Part of a small language model's weights.
Size: 15 layers, 10 heads of 32 (2 for keys and values), MLP 1280 ReLU, 16.8M parameters.
Architecture: biases, tied embeddings.
Training: a variant of Muon for these matrices, 820M tokens, 6259 steps.
Each number is 500 + 25 x the weight over the matrix's rms, rounded and kept within 0 to 999. Layers, rows and columns count from 0. Numbers have three digits each.

# up: layer 8 MLP up, 1280x320, rms 0.0827, rows 514-556, columns 0-159
# down: layer 8 MLP down (transposed), 1280x320, rms 0.0389, rows 514-555, columns 0-159
up514:491504484447491478495479511511526456499525461480506530515500508473504440522469466531487481521494521546498511501537496480536478444504511498519466496435495514490537530456497487488453503512514512468520459497555526484487478493482476507488484497481472540496514472513513479479554471519465549492493506533487498478527518475477497493483514499501504511536528501485499557548472488513526502498501510477530499469490505481485538542522492468483548475447496529446482511455481503516520489530500499
down514:512464527532482513543459430493460524504484478511536501470486495501497532475499499509478497546471478469477484461477489473520538450487535512481531515554563495550482525496562508536501541518480452512470539508468511551489536501529458506512500489501496505498487504493466468521486498500478477541477520498502498561497509528501510538469452492524478480482487493509538470467455491497475507512528484519470528491464519461469456483502496474560508485543458451494521474504495513458501481499528479
up515:470514522476491479537487505494525493475521546501529537482485476467527474522540503487498545531513522489478518492522474499461534447490494508456517497492488504500497521443535461503551521525496527518501518489511490462465505488467550503504496541480487514514478521462542453512462475483568493490520464510486465509515521486481485516528484531470497487524475519474478521496469514557545488470489521481519497466510463484496486519473468509477510502505533499531525511470503508520520552524543497
down515:485448534523503488515498539539449481478467524500539512524464508447468507484551507491474503473507469525489524466490456507505478526512467471497470526512514503520577455475518511520535513514491460486514515478465515497463539510479493517515473533527529510472518475462493513524483495483507482516475486503518583501473500529475554528501555512509505474500529505484515510469519516498511514521488499522505466474485544448496500537495501511499543488552471512475499513518492494524544559554495523
up516:500515530484482504495488481540507488527449480514498508526490497499502527506520451487490511509480526494516479477498529494490446517543499478541487512482490458525490514500537479526507457483499511496528497504545542498491490482506496508527500470461465449507461538525488520558509486474536547528526505488499510515509503531474465523492469491473515505494516497493455492504508501463503548498489504480516492515493504506463510498477493516475508502414540474483519489497534467490525489461506484
down516:522486468477494486502491476494515493490506491517494497519498478481439495515486523475510470497515500473513493504532489476485500469520493506441449473527476511485481450484521502475501496494544513518533488525510540504482511531461484510469483490528511495503521492496509478497506516488483503503471494519532483507476501464521491506471504519532505484509475493527502508529487511509538518552542509509509488499495495448514498469493473479472473495514474540494533531519516506526516483522507486
up517:514541529541478484503471468468476519512481448494529475522462522490452488521496514450482496534529494501507501471513513503478493495465496468507481499506480507454484521533495468484510485500449494503513528477501484514476538491511505484516534500520511515492474523477470504517499522455502527521470503500516494530516490461499493490497515502498510478430500482532491469494499521502530500522502455448518503476492548471518470502500499497485504485492526542543479508536490466454464547490492510
down517:465492505497484474447512526503500490506496443515522499529567518541441525501539511516506455472521553501506485511472474523508443501501505543491485528502479549511516450511502519515459490535499511509485462555502486516478509489473472430469479536480487513492492484485534519465493498512483475518470528519510528452501479460514511496503510501516526481501477511490495520475510502512471518522490521503464546474519462520483511565496455534491487554497484484491469494504464491475442511514509539
up518:478524482511491501475506530541507520502487500484530526493529521490492518478524446505545476548514487520489475522534496534507475498510522528538479528469482532469520503515511524554523499536478528526524488558492461489494519502491520533515510489489513482495498503456513454522499475518534484510494540505504574526542529504518545480482450483493502474547439441511511486513521492511488515485528460487530491446507479528505474472510486503485498468499546550519515442527475435521510468491544522
down518:499470520521543528549485514514439547494479518478491553508509490459543505483530513498457458514508520496482504478511498507496495541490501492459466481549480494483494479508522498486524490520531530453490527490476498454483549515486521477479516475523520539524475518454487491466492518494489509476516508486469496499487488499451514469498510494475498500552538510489519491479538504472497493559482503524505468493482476516511509453489479511501495516478477484524499495526531461487510512457441468
up519:509513501501486512496504531527476485464514483488508534511501496510487508540537520491541484560478494529513501562492512514485547498524476517514534473532542470464462534481511502542471533531497486526502459559542528459519460519535533495500526512486481531473498546480502520502523501484540535496470515502487528585481494492538473538501482498509546470517537533480514494507485511533514503533423502522472505522466487547472494599466517530500470448537551520498491540534501495467533505506497455
down519:489501522508529490513492510496471458484491513528522525509498539530451468524543504478587508503426552555472491517462516547520519426534466523505529480492498517515468522489502500493474492516485502482496475521526494499486501519495498489507454529456510459476497470460521461542488480506510516540464538494525454475482506463506485548461524524481516483467542512530464439530510546490504500540518454535557531492528513461515529502504523520556492498489461481511423490490497529493513402524477572
up520:569506510480478507502495530553533502569499536479478495473511451517500465486500464488576511517499472524502485487511465509479473487461501501535487473500522446482474473472502478538472468488526456500522442515500506509540546477479452482500500491503431522515462491469518517466524483485517494498497482518499540533503486519506483502509483523494498477538511441452457509514472520516542490505504512489515527502533511490484517511530468493486475519550558518467483472456496509508503546488544485
down520:488509535504497484508468526514479498495549487499521503498548482454469486520453449571493524511486521477456523447526473501532532503472471487516490521503554496499467519513505513448494488486502475470478522462481489482495510521506464510526499516479494535546480509474456478495455495491511516493503511546496507501470502489501506519534487537518527529458523501487498505517516475484520494490530530541507543469517467500456506463478465448506484508540540464507543534435525504464504498503504483
up521:472486516474483489494485500512488452486517489511505496470458521500501466459533497492495511475501500476485516482474495515491451508509506505457483510517510493475474476485515497503481532526469481469483492492499500516500506490476503482490523495503503508500545513546436475523550537521502444496478464506538527501514466497497525497491560466539536518502524520493481462508519506526539517466491524502521518544490499493513498478486527484517528492493508539512528514496505460510532513498501496
down521:515499485489514494508510504499517483498479491490522526502494495530478518545463525522514503496510526529517486497488483483543502514505525510528530506465512462471532511509522464477523505477522500509505502503518502502469492502535498527488508497465523477513494505490512520496486504517490510494533518520500516559494515502500481499508466534527505498463443496485504525494498496490508508476514502522521498489489487492519454488494481514477450521498486492459489497503498504510510497499524485
up522:506466475529517494465522520481482528494500501489498472525471501470473529511472513521503503475521489472493569474492495530480504496494506461542497529476484521517497503547500505480495516514464501515532480506493505518499478458504526559467527491484520529483478473547428541497495508495541507496503506516503491496514536494521520530467485494470496492479504466490505491533512532547516496457463514535495517525517511494436462482494484492482518520506479507545516494513516534470505501521505507
down522:502539540481526462481533446541529516523501487510477540506522524511553472487524518495526484500462497524515423482504476437515506489516521516496489469489475470503486513520513496475553507504503462499492467480517468503504524478522539483498467504510489484516496478490526479510547498487532481506495499498524516521496527433504482462509502494538518506468509481473521484530544490516498503514519469509479496503477478504504462498496499469485487512545522448477493486495455495471492516524481488
up523:465507501512527481534503488492503480517502509476531479489468482546505503507537530461494493525517514485506455513477497488515529482504458453483519504480476532477488458480532454485509530495461504512522494487504483534519464503559557497502495507481491532493477419505506515496503482511490471510434504491472519476487519542513509467508507538511534510479496456468486546509486494532556503466518489487464493502520572488423510499525498433471479530489488483532510520509487511471500521458491486
down523:492514498513522483532477490541539510501475540499506483512483503457481513499515495533498513470484443498550491477523530505487461495489533517473506535518459489519498530521515480499501537523499505500510503471480504467507495529500483484508530513497505550511516519476488539473473487527515494483530509480520493467507520537533493483485498491521482510490531505507491470496512563461473467514530480502492528543466477503527516463520520557525496501542489469492498469526549490465496489476489518
up524:521515497434454518486532525526491488461489517527473498491522461470448480477514490453530502517513500491521507479547520518533512513497474494525516524500506490483515470481500511497503519498532514544522497460552489470488497457511475462518530553505521507484531541485533455495528498490488518499500497541483519516504553526486513497525464461513498479461477501526484521469497497478530466523522483554464491516480473478539485509532521494524524463454508485511499490534494475494505521459500521
down524:517537532473507504474503516475497462546487478464514503489477514522502518534483519481475507519480491534462522529504485499452520497501496546502491552512523499480495538475486512514489451525514512525514511487524545498513475509519505502481503455524499490534473459542486542454504503456500530549500537518506521478484490493469492498508492502481543534502518513502489492534489481498470553506482454505537508528484535506483526465468499491522507508496449512451486495498505483507518465494500487
up525:475535460467557477511519542538496540512484501474490482505521504500520458478496473498453522499475480532499481481500477477496488509551514448512507468553517501496549481464518506526492489457491475507502495475504508475509495517522481494494509560481517541514531502506461498492467501514451503514491488506535540473480517473522547541516478501511478499451524500501513518505508538469512482472518499501490460556521467482497514508500508508491456505501485519488437513509483524540463565481458518
down525:468532473539500521483513546485533457478485498505536487498516571518474555517533528438458529498518510462493522499500464464511502492527453509540475490487506532443504479517477473451476488528458499464512477496499488495498508508548530447518462502481544503508499460499505535520476482487461472450492511486456502506541464458512532504489483484500472510553490518536477536538505517487483497503556496490474527521496535518468510484434500501483535520525533509508474453477488494455478525489467501
up526:554511500485479487509481462496464484556480484520510552555482498460492515539491511474560494517498521502491519507483511511522523510501496475502491492501514521449495502492505483531507482476491517501519497458554484553520484493502473505548531501506534488495495533470495533536513498489503523525469519491533468504510493508505503493470447514429524507520482530462495497465507467487480521501503556482470499510492522504505464516490477437412445478512521523523497448508497521492485495527491533
down526:492520456505475478521449487533509495484481535484536526484571539498485541480485473524478495479496514487480511490540486449501521463501516505532484496514501537517508476511520457495543513499525496486500522497491482481476510487490530496482456520531544496529484509515516540479513450535474533499509485495495491507487522476508519533506489482487501471501469516486538503520476496507526496551511499504518477494452492476469476517524518510513518488504517471494504526502475503498485511525485471
up527:543462533506475474491511468492540452484529484495458526486494489487534495496497504487516487475504519509481515525475457463502511497495552501518459516535512520497473513504487505516492495516507477508495496493521464507481490469512508474468543492486529460514490505467446459548507506503475503487509500520524498486484544542522528532496510547490538510520508543533448455561510515526520537522462501502510499523471466512535479502457485466457523491497475485496501551455512445471454515504524494
down527:547511479540495450478457431465529457457493468509509515502486533484523503488507493514546485539477484496516487513497482525464519450496509506463509493481498540526519472441522541506506477491509511510505480506513538517510498490519545525443508507501498495463517550505485529512523482485498492481467516479496512476470513492507524473551486518533474474518533500503510556466488484510497503552485489450466508471513465524480514489485527543475490472527477547503502519519545506506517525479509508
up528:496558489526519474489522523460518487465520497519549486524503510529504530499533495491511460494504506535542462489485523496497471534495495538496497523415498528480437506471512499489521502477478441493480531502493504512478481519499520499528488510552460520489543475490549512494551522509493508533507490526518506518449466482495504476485516497488496476475491492521481477491495465509511463484477492490481454478510518540490472516485512458485475444501493475534493489539492501461535515500517480
down528:486509496501528497495494520511481501493479504496507515491550525453530482535522499454461526484488483510455523493446519548496541463491507485467499495501517492496487526512529476484474461512512524495506479475511466476554561522503480458484517511500519529540484497498480522505467516500509479447497499492461532485500491500491525531486499510521468502520490506555511453502506465480517498472486506515519554522500450512485462489497513544548500507492485479482500491517502518519452474528496519
up529:491503537507515506463499487471526527481505498472523507529452447480467479496539507442506487511478506469543506509516504492470497506488511492477490506485487442488590509495510510489488533470517521494568463511523505417532510496525529503512476489456455477495483524484522483531530529473517485507524508477482504486500483525525496499485497537534511523511524510499499481459494506507488503517470549488542542512467502512506493482491499502489508532473477500511520474523532523484461506480493453
down529:482462433522497482456522511485475497568530479498471548508549501465503498537443543518521507506498489474496528517524507475537488512496516511539493507513514472512506512474517475431502570476450489502466450465560494478463510502529513451519486459543487498517478519515531453484494490437497531441511509497478462551506469538489505519506462462529528580492533505496490490523474512495534546491511442508546522563533530438518520556477508521486485519489482510518530444525493498523474517486453524
up530:533549498489485515526540504475457483485546513554489503532511503494521481527490532531479507468504497527512514454494477481479501497500482491512474424504542533472517520489613478541486490516518554510475506482527477493445495506503525539487529494511532490483476499497481523520490491498516549497500523503469514506489492502512481460476526511570536492501494495494528501534524443502496438507491447521509471461499500458501523469465522507508515515410463480530461520513481521492517531488498491
down530:524471475464463475470506542491510482524448489485480477455481457530494505466540503491470533496499533499526495520501525513506542503501433511531529525483487466490470505490466539531493515539475460496526523497484521541528553482488492484503488517468541493466533490466475471535517495533501505505517536520509491467548519444507538497515448460488526476513494478488498495535506475512486503491492507485531525474501538477523556526519503519511476490509509514481486503548518481502472533472456472
up531:482519504531515483485518527514467517451499511483535526500514492538513520453465487520489500501504466510513429551504510493522479513500492506514469468475484510472516488539473483485525487526457484513489500531504543514499528474471530532470470506488491466467485511501493488463487467528521515514493480508486514507511494481491497481508552517501513484511518515538503495504495463467544512540456489504486497501486483541455505505482451514546474515527499510538487511516520509491543516504551518
down531:508544508499492502462458506512535467506522476516512500473530450495504462538442510520506509487482502502493541494477458484485506504506503514481494513459518496510514525445512515501491520508501523499510492459510457544546500520507474474511473516511495512543475496497475596460480535501512495500485485501498524517529510514467479490494458448500502478504487513478515531543499538503444530465495539520513473526528494446508495518446516543496492496520517504483462502505503497485496483476492479
up532:481472495530518527480484491544510511477472478523464470494503510494457521504548526530486509510527536493468466501522495513505453512516513531477525506534529527494485518515530482518495428522509521477488464499488511499534517521527496497495513510492516507517520485496474501516477429529521513476509494517524488485489503520506541485487523491469536500486504498517558468491487527502509486519477460508503528489483542502513514504497479512510479509504484442495477490512519472500480523508499459
down532:516519528487510500501509494518494480524524462469525527469500482498496524449488494489514476480480518456515535522516463502519513519513490462496528429500474450465489461490495459514467511502504513493501525525530497547491503524478496529502531546493533483514496520493501525457526497502496486528510504480484504519498484499522521510480502499544499516502520504533469541500491514578506492516551528518497501527502504485500508488485457498502488481509478495514478486498482562480437461466505511
up533:503465565483521453493510502465469523490507532509523517515503473496550521527519500505557509526497506499487515529476494486492514462468481507560468499467482503508506527512494507453458492500499482489488474511487464502479535532480491511517495513491514519531492454521453467470481490488520523489546500504523591511492509510482522531516478495453522506489499548513513460505503535483504467539473478500469449439516504521466439483471448499485495468495470490493480517532523476522527527534542490
down533:500525470512530557484499472546504484496455505532512462504537494488530454467475496495480491479481499455526531502519527483499539503464498417506501488503526530515518496493464491491425503444530519497508518506503502500485521468481523489504448525482513471474474509496477481524494513511527476516559436520486495523509500525507496506504516499484472480496487521506532492530518461485504508477512479447494504494468450512496527496531533446502520495496532527521530447481511478506504501477440421
up534:483492510480512479507493492467462479534503495544519518512464445500496506467495527532498524493525489522452521474477492511495458486495539507507523522503485534462466470522518505497472502500487494506550522519492580531496516533514514483507473497494498515469507496500475486527496483459465502479514496481504534504524494483464475510517474573486520543539472484546495516512479511491488536523488469508489433476491511493523505479519484475491492486459510480524523492482505509501518482488520547
down534:477503473515465518472507534546502500538535536434503518465575539494495497493502508493532460472506500456526488511485518519458513493534488501505463518473492476539539494484487452485469511523490527532459476490538493442465504496532472503510488510474500493558540493510541487520494536483525484491508488528540468533510487472547479523518470465505518498498506481474502509489477502519465476518497496496491497486505511515511487521454493476500494477494504490501480498480455530522504534477489496
up535:493471485465462465486495463520502498493489475510504509487510465515508517522440482504446508446485462497538489522488491470504494504463428500510542469478524498527514561533489499542535492538515461460497480493490482466490468518519528464546503476569541498507488481506500544475472481521514520469482476508484468515497540483520557497463475512487506539471521518485496499537504501505488522472493530493525501487523476478503530502481499484539524490473455487524512518490555498505557511517517469
down535:518522533470533469481539475538490503520538523495480524518494445527518470504518501492501546520502515483514511501513462463481505493516496488525499518526497503493473499490489476519515492475512524488465481518479497460501482481490492476470455459496505491472531491502505468504486519464493475495470521486492523528481512504481479475524528499519513487515519506495510512480526484529443493491508525511516505459481466519543494500485475502461475446508490490466497474489474540498458530473487455
up536:484451495500573509489539508495502506548480507441488470521493514477531481508505496494523537509479496443486485515480449486510490507481470517484499447518477474522461506510480461506496509473505468510456547479501487504508503499522476470490477487464508531482502526493481526487517483497506502538490488509509483505544508563464543469482480515503494514518496466477501486496503502536507481482547511496465502513537510511505511482486513481502477487478500503487508487497495507488514479515516506
down536:508511507519491505483520506519510526483514503546532490514470482465461475501492498536478478487494469547485535479461546472477479486536490488513506527524539511510532505492520513518515475494495476500490477580485506488481491485503520491484503504499494471496508493498503483500495512527513493511470532483510531487467480486512525537520486487516463502496520512468516488458500536453493524531484472504479493525455508489488518527493499492500513510493493500467476470474498511468471499504519513
up537:427522432514480469492553509528524525541517516493535508526505539479463520477494479516500494488495438508502449480497504496491529474492500509485537452466540500522504552522503514485468442480501454477525496505486513474530512551532490520504501543463483486505490516546514527491472508499470506465468478542467512520504543474458470497491455489478449488492523526536535489477497479480510472483478449523524509552449479491483461514484525501519493485497531471503539487516493499434518493499490507
down537:546505513504527512513514489500479442544435473535486527536525518546540496526495465489465511501465487496532509480484520503489504520539487517557508513524524509484502464468528482506503504505518481532497498507528518517496514471508560485489513511495573519536500488480564524534520505494501487526521482518519481488554457498498500493513506453505500507508484467493512490462482483520492475510510505535434520476477502522554490455514495516489474490542468507508480466589522505535521489482405504
up538:503523485494450474527514479507469526509492535492530536493506511552501509475451514483517532515507557487498479496481509557497483522493554490474532480521508524530497508501472492463467534500494515500535453530499513517525501450522541536461485510509514487511524489526543479516499471496483494510497463482511452536493498489481499519549483527518539565513493508516490508479546498507539493509520526558528496491466549507472515521498477472508538499461491505502492500446487476524504461491484487
down538:540461472522510532494515515495508448493502524498465461518565539453494521544496529520554468501475455485501484499485485534467505492482500444510514508469492522468513480510500536536497526513460469547488476500520485480515504503474513499539518514440471495505492567463512484510497480538538518509457480478503524479480508518525505527421456548533471484527501505472502475503483473511481468528481500517453511536486482517462472499511493496536502516485530466467471506480498533499497471496496523
up539:521509520503498527513455506514500497520506518474495505470525510456445517458449511439480550526506503497550490518473485494534520464541484510504491493488525474467507523537495515480495561480496517504514483474470469488489433529492492523468484491509509506501536517517499513504511513506483505497508512496519465501452482461490480496471488523469497491473499529501507523493469507452519493482500492488461532495542548497508452495510523507531514497508485508513500522461529455472532529501469497
down539:538529492503487525528532499517482497538512488502492498539522468490508501533496518558496489501522506507489475485521481487502490517480458512500482497528536512500473472496484488494498499501537476543517483488520508557523489479481507512476478496501503503468486492496504508505493530500482510496452472505519488478505480494503450514541521474510529483523460469507472484515512488510501529529495495520487482456531497526499491514519501482498515525460483526494504455496494503501534513486533515
up540:506512535481497542505486487526510501491527492494506485513480516537453454527498473492496475457542475514492444499492467522507548492473490528493478508472490498480472499486536559503485451527510545490475488560531502497453478505491495517522473508506500523452510505488540513469524523506475465550491481532518486511531466493479496466494463475519514479513484489536532507502512506483486518502488454500476510487512494482443487511491511533482499537510514497535462499495500460528468576543482477
down540:502467477522493524494493442506506481489508482506501472542495540488487523485493533476485474490463497495488494466497487459492464457433491527495464474470539495502513516503508495498547454542497495498476535539494470495527507516518522506506487494506525521524536504515530554466527481540492521496554525460483509497517483515493526508489476501527505500562506519559540476513490486517521463493486526508502490561527482501529495505456480502499528504526464489480477521502473533519503528505490506
up541:509492480488507550501481477560504491502496483455504453502524470483544501504481461460506525507501511480478511516511529444499518475467469486500538512486517487447547494504474511489522486496496494484500502471487516507503504451490513495468506526538518533491484528543523550521486530488540496475507526503518508512496515488518497490518517490492488506484458501516528506500539511525479475510499526484516531493483481526507487507470500520501490495482480480522513490489483477512442480495494505
down541:480503503503507527490513483506461508510483512503473497500504502497518480474514556547502469506510506450522513477524517512482463550542497478527476506480484522518462497481488459535498537472476489529497533513485489451509462574525475505522497488506457460512531505480473471534487496515499534487514494509487500540510496519493484504516522511513521514515497458506479491532426490484510574496497480527475498479467524484510500517499524482521492528487522506487470513510531494515549532487511493
up542:437491501495444463493544503518538459514499489510466496475491451548509506469515524500516505461494511545450519533481478555465516494500528501504538476533500451478514467494475474486551495492493472495508511491534503477512487500509474504515510480511485492492519537500489501499460482525609479463464505498505473467487493523499496527513522517476530518498549467530469482524502506489499533480478509520465478502507516523516504477529486469495499473526465511535480516513536475514497524545504500
down542:490493465477481514489450464514507514503481486488472532482537510505460510519468487531503505479534488539474488506505502445499494528482455490517481493463487495505543530536496523498454508480487503509542453509486489502488464505500519527511498489542491480497489476469491532515461567496507516505496494507508485521492501481532502494481504475511483523478506492512528499458471476527465522474525506484474502450492508560520494476523487517506483505446493512518439519523462490522525474516509489
up543:520492511497531529468491503550533537468499482462512483472509471513481490464466515493523500469495474482495509561515492516489475494551494530506528483478555505517494534477505470529475492459516520472529504497517495482476488498503458486467486489502488469532484533535516489464496537559524504475460478513488455546482548489535535519511538507482487531473492508482524488521507507478503534456494495537495551496508523498531526454470479487469467480484490530478527496477483482504540477514510523
down543:494498491524478533510501469479468504461444531530500507468537458505515514480507497528474505533510554480485522512534540515498522510443502509515502553523476528503447506477533485503484506457506517484503499492527490552476513523478534493513522519492506496486477502446534497503516488499526518507480548510550462469445481554505450487511458494477509484494510508493496480512496502458492493496492523500562526500516534504504421503520495473474530515507513506501509504521512497459501502515518505
up544:522463482460464499472555505485516472543450512519484495515503485487484536504495495505552470485494462522519522449487428510456517504555496525470493484539481504510504525516497491459522530510495531508518496539459509484474516472528471477501479538534496525437465497478514520504523510537515502532477524463457487478475522496501502504508534457475552549462435454510513495512516491543493513507463511535491503565482500555477485473512511538557526530493515506523488506506546486471489504542460500
down544:510480419482505538483487489487491530481515467482538526465509470449480470494516466459485525503470494505521540502422462487437551522520454535455517537556471506471497531491531477490525529486519535479466448555471484511437527415487478471470521514542515537478482486499543483462552497510480468436482540452464542502545539494495481517507564453503498509518456482498494531582578442545527537509470466550466540497506517466461535456496524516540514494497496502509525502475500503472490492564499462
up545:462532496508493465443508462502486488487471503531491488458474488504492480501516528460498510525472467534491491506498460490483509482502478504497517492501572491542514477482500518503473502506528521480525485497507470479500515513413514521464467464453508490491476501488484503484451501495525523474480483488524513488470481534512510504531500529442482534511499512518519524497530471525506507507485531481510509448482482519495484528516511474495526518495485499483528495532455481481481518463504515
down545:466518498552499498579478568470502495488560500515462494485528485519524553538513493439477480447508534482503484488518486443498489510456558439481474522537506472530470442476460520510485542531502485436493508488531466491481513475524525531473508484469494506498469524541498537475518523519484491475544501479499466509509548472524487535484476510476505530502470488497452524462520496509509515465508455505509508420494431470514500552500507481517507489501470515498511476507515501548521463439496483
up546:532481503459458449493510488498473496467488472532527468466462504516525507522522460526518495538494459537507464460473515484518516532484528479464516491522497491547464510530503512503477514537522506498493502501464556506460513532500480492507518487476541491487526472506535501525452513496494483502470569504453504522535537496492505506488521509482525483491518529487485498503541514488512489510531494534510512503485512549460506471515562533478525512461503497475493464522511463537485506467495474
down546:533514467475491489521481469501490494488546507517497488536506510489536506511497517490523488462458561478490494462493496501477482473516517516533506527494507526472507510522499508462468490498499491483517492515483444519508465536482536530504503508502492514528491489529488479521495508464500504490523507472507475471487489481492496489495501504502498525491467488504528514511463516450526489505523491524471510459535505498505511525496480497523493525477532527506451525472440518449539528499464493
up547:464539510473451505505503483503513512521474494527483509468504521452477447466502517492482462517510538475521515502474486514477538467479552556510510493488514484433481482465486509510452512527488496496545479490475519470502506497566531464520471523486522476496464473484511527498496558482524500490500468506489539478513493491531474488521508516534458490506473499516493554490560521485488515477555468528496479492484517449519475498503543500496489536560543478473473546528494471462489515493500473
down547:518481463465511495502505482509466526487493498516509507498499487523507493519471482489507487546501511477487541512510493506520476440486497482509528518511483472503522491523476525535497496481484481575502505523470510513497519521505520511479480540527517463493495538523530539541509488478510482435498514524536476495504510494507471514478506484465485502459445501477533505507512459521506492500473481495461545509529522503477490540565489507518504483517504545459503463559484509489504530461565485
up548:483518474484482520544523487499495496513474523504494498458557439505472474495524485473536489493513522496455522521494511486488533530521484465495528489548446535496518515527493470491487500533514492433546547473488461558495557435522477447481490494492498497531504490517461520539528521461464460516470531522549481495468491482514457486507533516481503530496504495515484478511461564467477459519534518463528529467514542494528445533499508497518489538483531464496483506491497469492509547533523512
down548:471508522514522502574489525494488523471507486522534498486477460507522516516462463464507469553476496516496557515524518498500485518553511432537500476499460475483542506475504479475513477451449458495480502520557474486510501564460529520537508467485509504478527487509482548523498488525489540510476516498527517538545476487482494510489487500479538529480481495464469501460500467534478510519509453447508473524493502562496471485518491491523456472543519513484449527445477484503513444510515512
up549:520493449508510494465478516525471482470484458463482522469481497532519529517503463502530476503474486499491514494514509473511487522474568476505518506548515504495537485533527477507497493481514538474485490498495506490522520483517497485512447500500490556526503471498492493489479510495476518439470564460491551458515491466466507495476547480484500517463518441498554521510538512516505549481529506502545500502519516504522514509456497510546540520492507521495501455461444481483527473508475496
down549:493474481511507474597495564526473511500499480486448468494514488492520505530534539496467516487510493456539477461506528508474526491485484511479486476541443453569485549517490468496535492487476473527508526488501493502542491513516520535490480533463481493546554512507470484530520526467524491484514485500475520477528521557517532470530514483507515529522472505508513464515504476514468474519489457481509456525491497516510492511497515508477506458513510505509516513493506496476511426531535494
up550:492485550492482461529513513539486489513494515515497481466482452466457472502510498503522469519556507492466557489513531496466559489499531486518472509511480498427500502492469503514505491478507519514511478504480437520508477536470442530449506477505486475475533522505535477539486524454490504468472488500499484509495493503482538503501467473490492532482492500495502520511485545506471463517467511508543507495463516556522500569541476499487484497525555495564516480501503492462518503490498488
down550:478507461511535478532514434468488494498492533518496547499513510487499511521495512528510530462514467524485495500448523467469514540513514476508502470501493476515482503484483496512466539551469508510507470470481458527495502483481531523517512509482490480465480523534477487494526466536449509457544541487514484512492459512502508484508516517519463516502499512457462505458438464487498458471537503474508558549475531518517495473501546550496473502474473518483496507505537518518548450527513501
up551:507496485446493528469502501500550484527503504538483497490475525478484550508498477459500519518585463470512532468525517454556506487483482502527504501485556464510488485486472524494481521465490476512482472556521531479481496444532498514535496518505495490500514481478492491506508526524494462492536517491483547481485488518504457444512456503517479499450510446473512520547483515498518529541491497528509568516509488466457509516523484488468487536492521553497487487493525524521454528522470491
down551:516438512510523496488512491491534518468545508482532506498430540500525472520475524454522445468506504520526517514538552485522507584467513516495493468531506486559479462540497510457542493555497536483460557452510516491477518483504515482521505457468506531477506486465504511505472478483539475499468513522492516484479529470533506471524548480570520499486484527482539506479542502505508538487492500500531462524524469540465500494521444499492518527501512536512536475529464515473495471458494481
up552:476457502553532495502514522476489487533490468525479496477454510445507524537479527460448522493477506530538485510477511503546480483467500487504503524436492529493513501520518510510500527513518546465528500491459471468515496521480516521446489501500482506509468507512541590484519522479502521473502453469424492465557466478508485502480488526491497504503503472490516529484534516484478491508496551498528490487458518496521553477524510485518493490515499460474478479479469500487496503503498520
down552:457455538460487522502467534518495542490524462517489518522502435453494467514488467458428485505518525480500528483556500536464477456512509516495476486527512525495487526512543508484464479480521495515522495529527439463446536509523510468507475503479464484533521507456482543550456516459486499479493522531453492527483455545512508497472499525529499527503546529497455475487492489512490502476539508497506498479547501587461515537500487468476531464492471467514463480500477534531522531479517523
up553:518523480483523468493466513498476494499490499517547529500491506544495517504522514520498460484533496477517479482473504489489520488488525510539534526464475498503462511503512495485528498505492486480482525533475497527499470510447498478522495499492510512507481488523489555503503522499537467521483511535542506526510502493496525501492486499457489559455505497488508511497501494456492490495549521520480486511472514518478483511491550502465506528490512513482497523486478515513523486510489518
down553:535467503489465493490530491513489520498458508462489518482479471545522480502521528526556507538530485545500506536511493509506490524502496500480473509485517487509511491462452543504486499486530496463504478532530505522465503549484524518487474483491470490499498487521528465502503461495472482496496508491503491489492493547484508494498524512545538476485519485495472539492501452515490534471499490485512522528503528515475480464490510486525493462471479524515478483502479491490466533532513528
up554:558559523504477492466514516503514475548507517482495482548513511478469502543494547488513488459541504483518528514467488493472497474517527466517573517447460504473467503523475501501490504479485466509499491512477490499439500506521460508517521499512507528524499456534463503472490491495537480462518513487512522523504461499499493497549482445495482472467489449447469495469503485493527501499508508514500514453519512466514518498493472484523546523492494515488543501475506496473508490469499474
down554:460514524517519508525473464461478502484472451502526519493492489525499437486500466483494482497453502495490456475520519486533476499492524496488500494496538532499495475504467501491494490465535545423528530553515483498490495499525531507493508496530502467527484519513487509495468464507486532504498504499521503512497480472491536513499485514492514463523527521552516458484516496488514484521510504496484490500527509521539524477509532529485522508493497495476480497495521471490508547525495536
up555:527519501526448504522476472505482517518511534503477477478465490448463491556492508501536527499541496511452505522521518532514531506496517534474522523513510500542495477461518474532478515511528469501519530497521480497484490460465483509513499502516517484503522521510483471546504528523495516490518503477499472490532488505462496497517506480522507486474499497508464466504470491491511547505497501493495475510501487528495520529521479488467538494509503492499436509518474501474449516489491487
down555:515518473467494520505498465492473504487506461495493497492522514494503500505548492533509511539507490536486514485544497484497503493482488497509496497477526493483523479540478512484505511486498515463507498559492496532564503561460521541507508501475510487468502497500475469483531522494494509485557513529487500514493463478520481486510495481475485495486458486510529525482483501530498453528460513497459509500516479474504551479487512511504503501510440474476508471504498502459513507512510479
up556:465526530527471492512501479501475496485458505530485487523557507525497484518487508455493471483519506522482488505480494499519492457485528514538469478495556518521512471527490477507484524529488519530521480513481497481503496472476512484489507493512546488468522479522462465512522491484460437502487504486511523453495517552492487498477517487506480508494491471510521507530512512518495445464510513480476533473505486500516486479465500465528490533532507500512468499457479482436489462467496499